From a checkpoint of a small transformer trained on Wikipedia: 1.77M parameters.
Each number is 128 + 32 x the weight over the matrix's rms, rounded and kept within 0 to 255. Layers, rows and columns count from 0.

# layer 14 MLP up, 192x64, rms 0.0838, rows 0-20, columns 0-63
[[143 141 145 144 147 151 149  98 150 159  26 162 181 130 145  87  96 106 131 141 147 117 137 202 153 110 135  74 145 168 114 158  83 101 151 110  89 130  85 153 175  81  78 108 180 138 135 101 108 100 170  97 101 136  70 114 170 142 139 131 197 165 131  98]
 [143 161  87 146 139 206 131  93 146 151 150  87  70 115  63 116  95 157 126 111  57 138  73 141 105 117 104 146  73 106 143 144 124 140 200  92 160 134 165  58 147 157 128 111 108 101 160  90 127 136 146 108 168 101 135 148 144 156 132  80 137  76 132 114]
 [108 144 166 117 130 125  68 132 117 106 110 162 110 154 112 100  95 161  99 201 111 124 107 173 103 174 127  96 107 143 116 140 138 171 108 113 102 206 149 177 185 120 108 162 191  90 125 148 184  77 120  70 152 128 117 152 173 132 179 173 161  99 148  75]
 [105 111 125 106 132  98 154 152 131 116 138 122 137 137  75 156 116 167 128 175 144  70 149 179 101 101 127 126 121  97  98 135 131 121 111 158 108 146  92 144 147 134  92 134 130 120  69 122  72  61 163  74 133  79 187 102 155  86 126 134 107 102 133 120]
 [159  97 119 106 111  90 147 155 182 129 146 128 158 156 121  80 167 155 100  94 144 131 106 113 120 112 107 137 129 182 182 115  67 187 101 140 163 134 206 104 142  94  89 113 142 115 143 165 112  55 162 104 184 179 168 147 159  79 178 125 179 168 125  73]
 [173 111  62 120 146 118 128 137 191  73 110 123 174 127 162  98 104 114 178 152 131  93 109  73 111 110 101 122  95 156 133 134 127 103 112 136 100 139  86 133  61 183 190 102 162  71 127 163 114 106 102 152 187 149 142 100 147 123 130 193 184 104 137 120]
 [107 187 144 132 161 187 115 174 114  85 153 125 141 119 171  83  59 150 184 123 107  93 134 162 111 152 110 114 123 191  93 118 129 182 117 171 156 148 119 184 162 113 120 143 102 118 145 136 136 144  90 173 177 172 129 166 134 119  64 110  91 115 155 125]
 [ 93 166 152 170 126 150 141 147 107 170 119 136 124  67  77 142 106 162 145 130 143 113 149 156 183 139  88  99  84 103 130 173 129  85 143 117 117 157 111 155 227 118 183 143  94  89 128 138  99 173  52 128 126  99 128  90 141 124 119  83  95 131 125 127]
 [136 106  97  94 124  94  96 140 116 129 121  77 109 112 117 130 110 154 105 218 204 143 156  94 117 217 150  92 104 138 160 134 101 149 222  95 145  94 125 133 119 157 113  86 107 117  79 124 162 176 114 124  94 139  96 109  80  82 158  67 137  88 118 159]
 [112 170 170  97 111 105 120  63 103 199 119 162 163 115 137 149 119 112 153 134 105 163  58 164 167 132 173  93 138 121  94 116  76 164 159 130 130 140  73 138 113 169 111 179 139 137 144 172 145  67 107 145 141  89 157 147 118 134 112 143 134 108 146 168]
 [ 80  99 120 128 174 151 142 188 112 110  98 113 147 114  74  83 135 109 115 141 159 127 187  83 119  95 106 154 166  87 128  77 128 147 107 115 118 102 125 158 150 121 127 119 181 107  99 151 130 147  63 137  97  99  89 149 104 124  83 127 104  90 114 106]
 [143  75 144 135 124 142 201  98 143 167 122 100 135  92 180 159 138 144 127 128 131 108 151  95 154 149 107 120 168 156 127 160 126  74 102 142 158 102  87 156 132 135 170 101  92 119  96 182 166 146 126 163 149 148 175 123 179 179 140 126 121  70 108 121]
 [ 96 102 104 131 106 127 144  69 146 146  99 125 163 174  81 144 138  76 124 160  89  65 180 166 152 105 139  99 128 133 183  85 119 104 181 163 163 104 129 111 101 154 143  88 107 112 122 115  83 155 105 110 127 107 126 144 134 133 139 132 172 114 120 144]
 [138 154 153 176 143  94  76 160 132 131 145  69 128 139 168 144 112 113 175  72 124 105 133 121 161 125 158 160  90 225 155 119 115 120 148 139  72 149 197 187 115 107  99 129  80 115  71  96 162 119  70 158 116 186  99 152 146 141 140 128 137 158 135 139]
 [182 162 146 121  95 117 112  89 181  59 110 113 168 155 115 131 124 108 142 149 174 130 145 149 168 104 137 161  86 116 183  84  39 118 134 103 114 103 175 161 171 101  81  88 135 148 107  69 117 197 133 127 126 139  57  95 107  67 145  90 130 112 143 104]
 [136 132 178 165 131 143   0 110 135  76 113 101 161 124  59 165 151 149 169 152 112 150 111  99 120  91  81 125 171 138 117 137  95 125 106  84 139 101 160 114 156 111 123 146 156 161 112 125 102  92 145 131 104 182 156 131 116  97 145 106 161 162 121 140]
 [ 80 145 127 129 216 132 139 126 126 154 111 136 102 145 114 100 140  92 131  80 116 130 149 153 130  79 144 113 188 116 100  95 100  91 204  95  91 140 101 102  92 138  63  86 180 207 142 166 150 193 172 190  63  56 133 149 121 132  91 123 126 106 145 130]
 [173 123 110 135  67 186 123 107 107 107 120 142 128 174 117 199 170 149  74 113 137 142 168 184 105 153 122  83 197 130 124 126  83 141  97 111 151 156 139 192 141 150 154 116 251 115 125  99 111 144  75  84 109  79 167 139 174 125 107 161 106  52 137 120]
 [158 194 169 173 178 133 183 137 125 105  68 171 102  98 165 139 109 131 135 108 101 114 162 132 127  62 180  92 119 112 153 131 111  64  98 122 153 118 141 111 130 110 183 201 127 102 165 145  84 156 108 122  77 158 120 160 113 160 114 125 195  92  90 149]
 [146 142 165 192 146 131 148 149 142 117 171 140  93 145 152  63  95 174 123 103  91 161 208 119  98  84  92 104 122 158 118 189 119 155 156 118  99 141  35 134  99 151 166 159  94  89 123  98  64 178 141  44  96 162 154 124 162 152 106 100 104 135 194 173]
 [150 173 109 116 114 110 130 170 106 174 160  78 117 129 161  58 118 109 154 103 104 126  92  81  82 163 110 156 143 109 104 119 151 190 148 107 104 143 123 117 141 168  82 178  97  64 123 107 166 103 157 126 159 237 115 164 175 128 139 166 125 113 152 163]]